{
  "num_hidden_layers": 15,
  "hidden_size": 256,
  "num_attention_heads": 8,
  "num_key_value_heads": 8,
  "head_dim": 32,
  "intermediate_size": 1024,
  "vocab_size": 8192,
  "hidden_act": "squared_relu",
  "norm": "rmsnorm",
  "norm_place": "pre",
  "norm_eps": 1e-05,
  "positions": "rope",
  "rope_theta": 1020.0,
  "rope_fraction": 0.25,
  "qk_norm": false,
  "attn_scale": 0.177,
  "bias": "none",
  "tie_word_embeddings": "early",
  "parallel_block": false,
  "extras": ["some layers without positions", "some layers without attention", "local attention windows", "paired heads", "shifted keys", "gated attention", "exclusive self-attention", "capped logits"],
  "init": "normal",
  "init_std_qkv": 0.0407,
  "init_std_o": 0.0407,
  "init_std_up": 0.0407,
  "init_std_down": 0.0,
  "optimizer": "adamw",
  "learning_rate": 0.00147,
  "beta1": 0.9,
  "beta2": 0.95,
  "weight_decay": 0.12,
  "lr_head": 0.0152,
  "warmup_steps": 224,
  "schedule": "wsd",
  "decay_fraction": 0.784,
  "decay_shape": "sqrt",
  "final_lr_fraction": 0.05,
  "batch_tokens": [32768, 65536, 131072],
  "max_seq_len": 1024,
  "doc_mask": true,
  "train_tokens": 389600000,
  "max_steps": 5928,
  "dataset": "wikipedia_en"
}
Each number is 128 + 24 x the weight over its row's rms, rounded and kept within 0 to 255. Layers, rows and columns count from 0. Numbers have three digits each. The size before them is the row's rms in percent of the matrix's.

# k: layer 2 attention key, 256x256, rms 0.0635, rows 244-255, columns 128-255
# q: layer 2 attention query, 256x256, rms 0.0639, rows 245-255, columns 128-255
# v: layer 2 attention value, 256x256, rms 0.0593, rows 224-236, columns 128-255
# o: layer 2 attention output (transposed), 256x256, rms 0.0588, rows 224-236, columns 128-255
k244 100:154137076125149130099128137121098147127140136149156158149144141168147125149112117129106125104131104134141114109146108090139119104117141094151145135086153127098090153145128123165151150128117137115103113114178075130098110166140165110139157156120109110147166192155134094073123162087147107134128081138142126143074096156112129201148166121128147148135107131108067177114095118128084085159123
q245 101:137132103142146136139136129123108134151123114127159129107137192114141076072123145138115127143114167109106115179115167160121106160149071125139140125148108122137141137101126099124122103168117142160116117110167156142095123138139135147154152118116110127104090114116147179111139160145142106109147123115111105151111142144124115134147115088098079132134137136132135142139162177113105161208146
k245 099:138109115137086125124121154141156069092104144108116102155147114123121122168136168151145119120107147128149132156168110135170135122083150110089138127143153156120102131163149098100096122103116123103142161094125132113085168073120167116173162101151176136125100137143095160134090130151127155076114088117082113126108117145087160135140125108124123086108115118124163146130098134153117118134124
q246 102:125135113152126124128132100129135139137126152115146117128147127113122099100119139163158134145125144151140160173115140167133098172134108189137114121139120159145169127150148116132210116164169136145144138121140173137084159152134139145126124106161147120104136128137111104133135089145134132130120121144109182120135105097119125103117149127129117083160165169168128080146128129134144142145123
k246 102:110104164101121153112135174130165107114162146148139112080122117089135136127174105132120177104108155161190139159106094093135103141142128153120180147119104111133105158156156146097132120107128139126107103142075168155115111099152120083136133134123176144141108121158114149136100117086143149115156108163142109113162092134111146118157092173096143149091137134129128133110073084151149174095166
q247 097:147119085145165149094158101118160085141159140113117144114119133099133145110143162113129123119102132103122126132144151128133143123116129127129100156111128193149123131095107137106154098161146125136138081132110130135160154131119067113121122130116126131138145107118140106146117155123141136148061110118118149108142154110152048078131113106169108175142152110169168134099142123093130132121101
k247 095:140099123142134082118135140143145107135150145159118124138168120137094125101106138103157152161150149151081154124097120122111133120105130145059095115128095156137145138143147101154090133118103108153131065106118132117118141138135100115137105118131135110136099155114155134138162098110121147128111132124117127145113136129086120130110133123089119109118088138132157167117129139138113109110126
q248 097:144145131119135123108111131149160130136136129113109077124111099130119106141076105086156121145132123137134131163143126110123103134114128130139116157092134115085119132089144139111138161106162141126134133161109140109089092098174126128152140133118124121156149137119127121142185133107165117138079126115137112128149141106152130138177141136085158109149141133106139143132155118124129128139154
k248 096:124128154122118150145125149170140124134169098165147203111146146129163137122154112144122138129156168139131134161116148139140113114112162101133144139126084148151120136074151140141120131153138150107101097137145123127118115153125114092135107099162137152128098160127101110125126129095104102106144113139086108137145162164136114060169129102147115117119122139150128143117124165123141119112080
q249 100:139090126150176117128116143064102130122176142120138136122102121089115075117096128152141091188127088112106152109143099162097142159157158133165130127096169102134120124115108139107142094150149127128132112066123141139121130143177128122116140103120116183112124155145163115074166091116084135101128134124138098118141130134133147137136153160147114142093163122159114129133101137119117120132112
k249 097:161160143084162136170135149137078139126081102130135114160120125138112118099102123142122147139098104102158062135111169134153150109105123146131098148161166122157156145152147158090125150156126100140099164059121128097106142093118156144142065125121133100086079140079115128153123107120148117128150151149114184118150123125087133117106095111115108103125154158123123113104147146118129110173136
q250 097:163131121123149139118142151120118114167162109095105119167166122118118135164138130110131096114092159086075109114124117179121149132105142160143142117134149161144134152117101085130126110125136093166141096107156092169167173172129155169142143106135122091109159159126171133103128125136147126112123123107126162146130110125124111157151099086163107122117134110137118132152081146101118096172117
k250 097:153153148104115115125128115158103131131141137107152139137136127108132118161146139125171122092155124153123117150105107130151096154153127140104122174092107107093144111134092088125109157154107139136143132122130134127105100115131116134170150088134135114114161137139104116133147126090092178137123111121119126099087163140140147142095133105127110117108105094131176104179151135090119163155115
q251 099:113113142132144158124156137076098081110148130119161117117130122113153115112134159097087123131124168110143118184116119119121164113144149075137116137111121104160155103119113134076089155132132104156183107121176169145151123150135120135127094154101114108167080122152140113110116116116109125124107160139142087137116120169113136132125138057149096126123112082132129148147103126138149126109103
k251 094:142137078101152115106108135133166110132109086103104140146132167141095148138097091117171133154119128117108169108137174118113129094139101120076156143143124114120125170118106133139118107090132088124143167137118111084112158115144141116139141132125122175145132098104134130119175123162151135172080093094114093124052146153118193153145114135123161113118088171140115113135112098139125152068174
q252 104:122149119140116092086119102143121171144121095128148165108134148137108108099178137130169154137144171141133124104113128195127142145101151146090140130126089136136102107095138111107118096112123159085137147124174153145089156114112110117137131131133126105115142098098125117113158136135133162130158130111097122148111115080132183119134099110117104111126124143134141111169127112102141122132151
k252 101:126153148137220166095141114112145096121148168116176123125070107144112083118103124141121159167130076165149159184113141120153156078155149124145121103130070108112132164095125143083141137133166095126136103121100103104127093098096146145090156122103117107168110146138118112138126153141113122094121129158156132115132114117122134150107139138120142156142136160141106136094117147120093178134131
q253 099:118186134131156132108136105113127139137108114132084155132156128155118175063107126096076123117105160129102154144082139127143099143121126134157134132136130112104109115098099120096113175133167143115164122150142129128180101157106152126134123156155090097087144115120115173114166129101137118164138087136108139101124130114147109116156145075102138098153087109113144105151107120126127069167136
k253 099:091111128156126136106125133130162115133131148107143118111146117086117119173132112125135123108157125111118095117164120125139141151118122159131113116115106130098085138075107108131104111137156095110120086151124115159105106145088092084141157117133131153125144163137154101108130156161091141102110143113114094091138124168135116119114159115144142165128138108157134125163128118139106151107111
q254 096:133101178144103140135161093161135148121084133130100192133125120120147113147145139148088098093115162091130121116093096087131121129103131136139122121102144140118123153140125121137097129131121134127128117140120137121152135115039141116116101133128139155168062107142132111111137155102130143105131147125097144128125170111092099072143097109176134147118116140117191138122150158099093102130145
k254 096:137143100141133123115117127116080131132110164142129095133110140109139097120099146125135136157111085142114135065137134141114164153145129152154125079119146149151084141104153074158055110110101097138177123119137117091153178114105108134123154122073124108132131129140181127110110158162103144136107133085149137166128111095166133142133136146168123073115123095097151151147161108143121092126115
q255 094:072101121150134125158098125118129157128136139138077125082109135132113124120122130090086085109146182088130164094058087136120092161128152138129120104100131144133134143132125156124117109125171086079105125126139192153126161145124110113137140087155138164124114121133127173090132087117080153103125153146088143128140120108121159109129154096132129130125098118135146158130082133121077082139144
k255 094:150119137100137099143126115068072103158097135141145095134120136125131112133125136114146160105060078099166135080136156115131150155166150162164087080096156133151130147123126143148157106142115056166148129124119094118114137143082170160102125134097140066142161135121136132107054135152131139130150121111164110125105090136127132158102137161179148096130141140163133130118139138143131146116129
v224 095:160099117158131124127126152118130097094108125143144137150117116146141112132128138120150153133113131109122073128167153128145142097114114103104087117131150099081104112149114123116137122113136129113105125168144108148118111060150196106144084133157126154112118138151133132171133162176141145136158114171079156148120132153114145137133140113117143090121124160157054126139096126111143119114149
o224 100:146115130121125162153144176179144148107134103188171135165144122145185115120129115155123185141093138125166132132160143136150154109107115126075091099131125101134089095128134126109126126147127142144099129103143123116141111104116101107096118088137131135114111154090112124152133138157136112125130163132091124149127143128102105110151126134162070111129083142159102142155116149132143169138154
v225 108:160155152116196131124083127113096119093142111145108124133114133145096125165108130157087144134127091137098158110107130116115095099151148122128145120117111087133121130118099116148160115147074119191106113152130131151150112151106114130124148149096137135120201126143124134164097155148092138123136123118113090093123091151155118128134100154124130159121118158090064148114093134150126130143141
o225 095:151125114114107165128155140140095148177138136134115106109125117115162121133129147157095146083129159150133166129134138138116131142077141145122131123136104096130115155096141126104112133149054149201110153097169126118128142143120147159145123094102121186061145108114120122175118135156143098112133130129132154086140125138127125136148140099162121114124137144123115152113111111118089130152114
v226 096:089094089128094164113166179107164109097120096135131074152124164128142158109115137134141112154114210108147115139131125156151124173135087124110148133133122104132119098138114170095103143117163119099128111126090123153136167141192099112124132124131149120100094128099119134148133105126171132133142080101133135115134114137103097136107129153160105141149121102129138127110098111130154156159104
o226 113:095117137145151150116184136146144110079082153176096078147139143114185148117140141140135122142124177098167134143110104135156124133154084150071110113160130116164104092129123123095122093146143153160139082150132143079154137141164137129136105117108148126104135158121110136104131099099156144144144083151145115130146143132079118119125099129147085147094102119150111129124114078118122185123116
v227 104:119149131127148149156155122106141119147148140102108171100142131143127142101115122153080067080138133125155150084101176139128113136148129107132166154133104121109134142109154137146110142135130110103143134127093122110123095106116161082147095104149154103131106118156131145115080115136114143083111149122113124105082173165093144084161161127142118156080137094171182078146126131123118116114138
o227 090:168120145135121069140140105110159133117105122152135152122136113131133145112124126130083104101186148108131136110098147114119133107139097097131180137114105150132131131110103125114101124123175126104119122137100129155127145116139169052144116144172130136139122101116119125107113123139113108130092125146107126140093165150153157118159126163131148130140103114135126112170148108125113131111132
v228 096:129105152127109119178121112115116164111097091161138132143124147144133111111118148129132158147110167143099086163136155142104116117140142117139114107136136176118166121131095149124130113117125129096124090100122146125157116105178160163082154129149155123101150158148063136125114136121107127143081139152129145117144148108137161168122094179115096128120126153124080126117136102133133161116165
o228 094:157099137158119129122133138129127150129095103125193143147126148139152133112163112150134143119129125146096123132137149088165136091116139109152085125118153135152120109144105138127110096149144163120145118152096154115178108146123119148068166107181134112104131150176109124120117138144149151127087139117138111127157114146118138166083125157095104126139118101127101135096151156135116148153159
v229 098:112106102104126129127168108104153151095108126162149126126206119128132152098122128096137175101082146112147142155160205104140125135134138134108179168111120101135140120139128153116145142151159158104105159121193185104118143113147144111146150125161130156155136110098087148124119121129114136136111110128107122112154130102132147173118141132121129136130096105129119183144104121134115177099128
o229 097:180122120101156141126155137144141135116104159141122162127169138157155178156100115176125154126161131141140126148119167119107118151086127099125119100110135142092097115138114145094103123141201146138125113099147153118122130141126134134141168099158143149155135146109097133120120176126163127131122112102120104109116166137114151141108124162113134129144074170171087112136090122087117186127173
v230 095:138144124143108152141157159125121120105095095156114139146126175126130106096120137116107105158137132178141095117113104106122156150142156127109153107118151164164111125123107125098122153101127110122165098139135154122138137129132100111091110132102095083083131139154126079166129139132130135116178140153128100127111164133151139112143150116109158114159136134132150099108126119138168137110119
o230 105:138128172153131163132183128153183158132149137139154132160128127132168088071136110110134132136115112155146125148123122102140160159165106110154101134134163144188124144169134141103113102131119112140129088172106150145184149112105121144088083128161168108094162123144124138146148103107093134138120101171112156134131106078121134140103110129143101114160132115139167135108169119178144132116102
v231 096:137130116124112098143170144184134150112126138130155113131130141121144120142136123123111086141115199140125116111099096135141142125122132120120134124105102143152144095113094166134157150155168132130144077160115142142125138087157108116141124146145103114143116123094135127102094142108104177138098123122105113137165133086143134092118128096138122100134170136092157141143106144107149092143105
o231 097:145142118138117108092144110121133135113114160123122079106119147127159094135105121128132114111105166119154104111089140161110134101137135152106123155187112137115140123150054123151086144114183105119155102141136136125140138090138136117136166178133113132134127141073133128143106157117082181133130099126140121139154114078117112092127122081147139148137161117097176140106160146089122102116118
v232 096:138106125136133103102139135144082121165111151165131133156090134112123111108140105132146114128119124142138103101157102113121120163142126096123163111141095128157117133157120142151140121156144126125138123177097102158119140104129119111114141118192135126146086146118116170091132121119181123121170115131118080093161108157138125131125149146124132165129094125111077162134087121176168121136168
o232 101:102142144132146102138152122129154136134124124145100123123089098144157130142126119117153108168126119120160114122113130123134116193151133139118156134160116158126099220138072113111160174116180123130104106126105151138146111125130107101115151144189085146119120103160147148108147088108145141154184110128114159131151151159092139116138126119152119150144096132123096121127077109146175146132124
v233 100:117141140128164124147160118104103158106114116107087146146133110131089119138107145134083146113129130148113128171122155118142166118082170134151160126151109128153108122143073152097122071131154114140099094123067117151098124093151113082153125131142122143115105155116114143156145185110133102127106134144128122118136146162137088128119115152167141131147159150140117168123113104121149104105111
o233 109:125156120164130138134182103096150135124112152125097090187134122131149137137137117169131132111111148135127112123157116133144189084112120158129165117144094127162144124135179157125121089160135116167132090134187136143091142115116105094170172137123149148094087120152106107140128146136124155128098082111142135091142165140164109164153139151198114167149098144102107144117150131091140121122111
v234 103:145156158108153147127116137147152135120159178155126114196168115146126190170120134117125122160099143127145105138126137093139110130129106139082163103153166092147101121131097124116166149129103177144141112157124099130117089116130112141143104146145149126119123159118131167114131114131110092146123134130128133176148123108103172128134168098122165177122113105094097108075086092162118121132128
o234 085:132155150124119139108100155133168122148124129148126131183110153137143129127092154161134168124138111130110127131130164160114154174134097153088154126094138127146138109145122140135146107098078138119072109122143121122142144146130101115153098130080137149095175165110151118150132114138115094111133162128076113113098091129115171132139114132140155128144144111153127112136077098143111157124115
v235 100:096088085118073137135147112124167144161118140120112159132149108150130124112139114117139146111064115144127101129137091133149158152129099136138156110120087141132105107140099166134144100151162113161098097134130098156174178066127149105106139127140111105167163138146145120125145120140174133110101112137128131139150134071160153126153118171118120098109154076155134173139101087172103136053119
o235 096:168130158131109168143075124130170152152124121151128131131139131141124122132120113143158163164153095134150084116087168148139156164130123124138137109158120127118129080163158148124098079127179124139126084122137133115121170146101149097117131128168137090131143156142152146105147137108167138135181173153156113167105125089122102086137106162133151117134113135117136121136134128150168161097128
v236 096:121126142144109138110101127101140103168123058159145120133135128164134138092118121119130128104163119123138102144130174112156147100128155112120129108104144160152140136110128174156159114099129147154137162094112084135109147112150142118126138117127115120076125144112098203180128135106127153157158132084128117130089118128150096122144117143147093173131099152157143129145115108118143144140102
o236 101:113106148134122168136154119098174125097096109133098104144125120148121138126124102134165096127103137102136151145157112129133128144142109105114081120143145129132091104110148145130112089145152138160135155160135092108168126092142128124132101118125091145117106128105092119127136119088163135150111068136155093142160095131106148151089150154159099144167077137137122114149147130096146152159132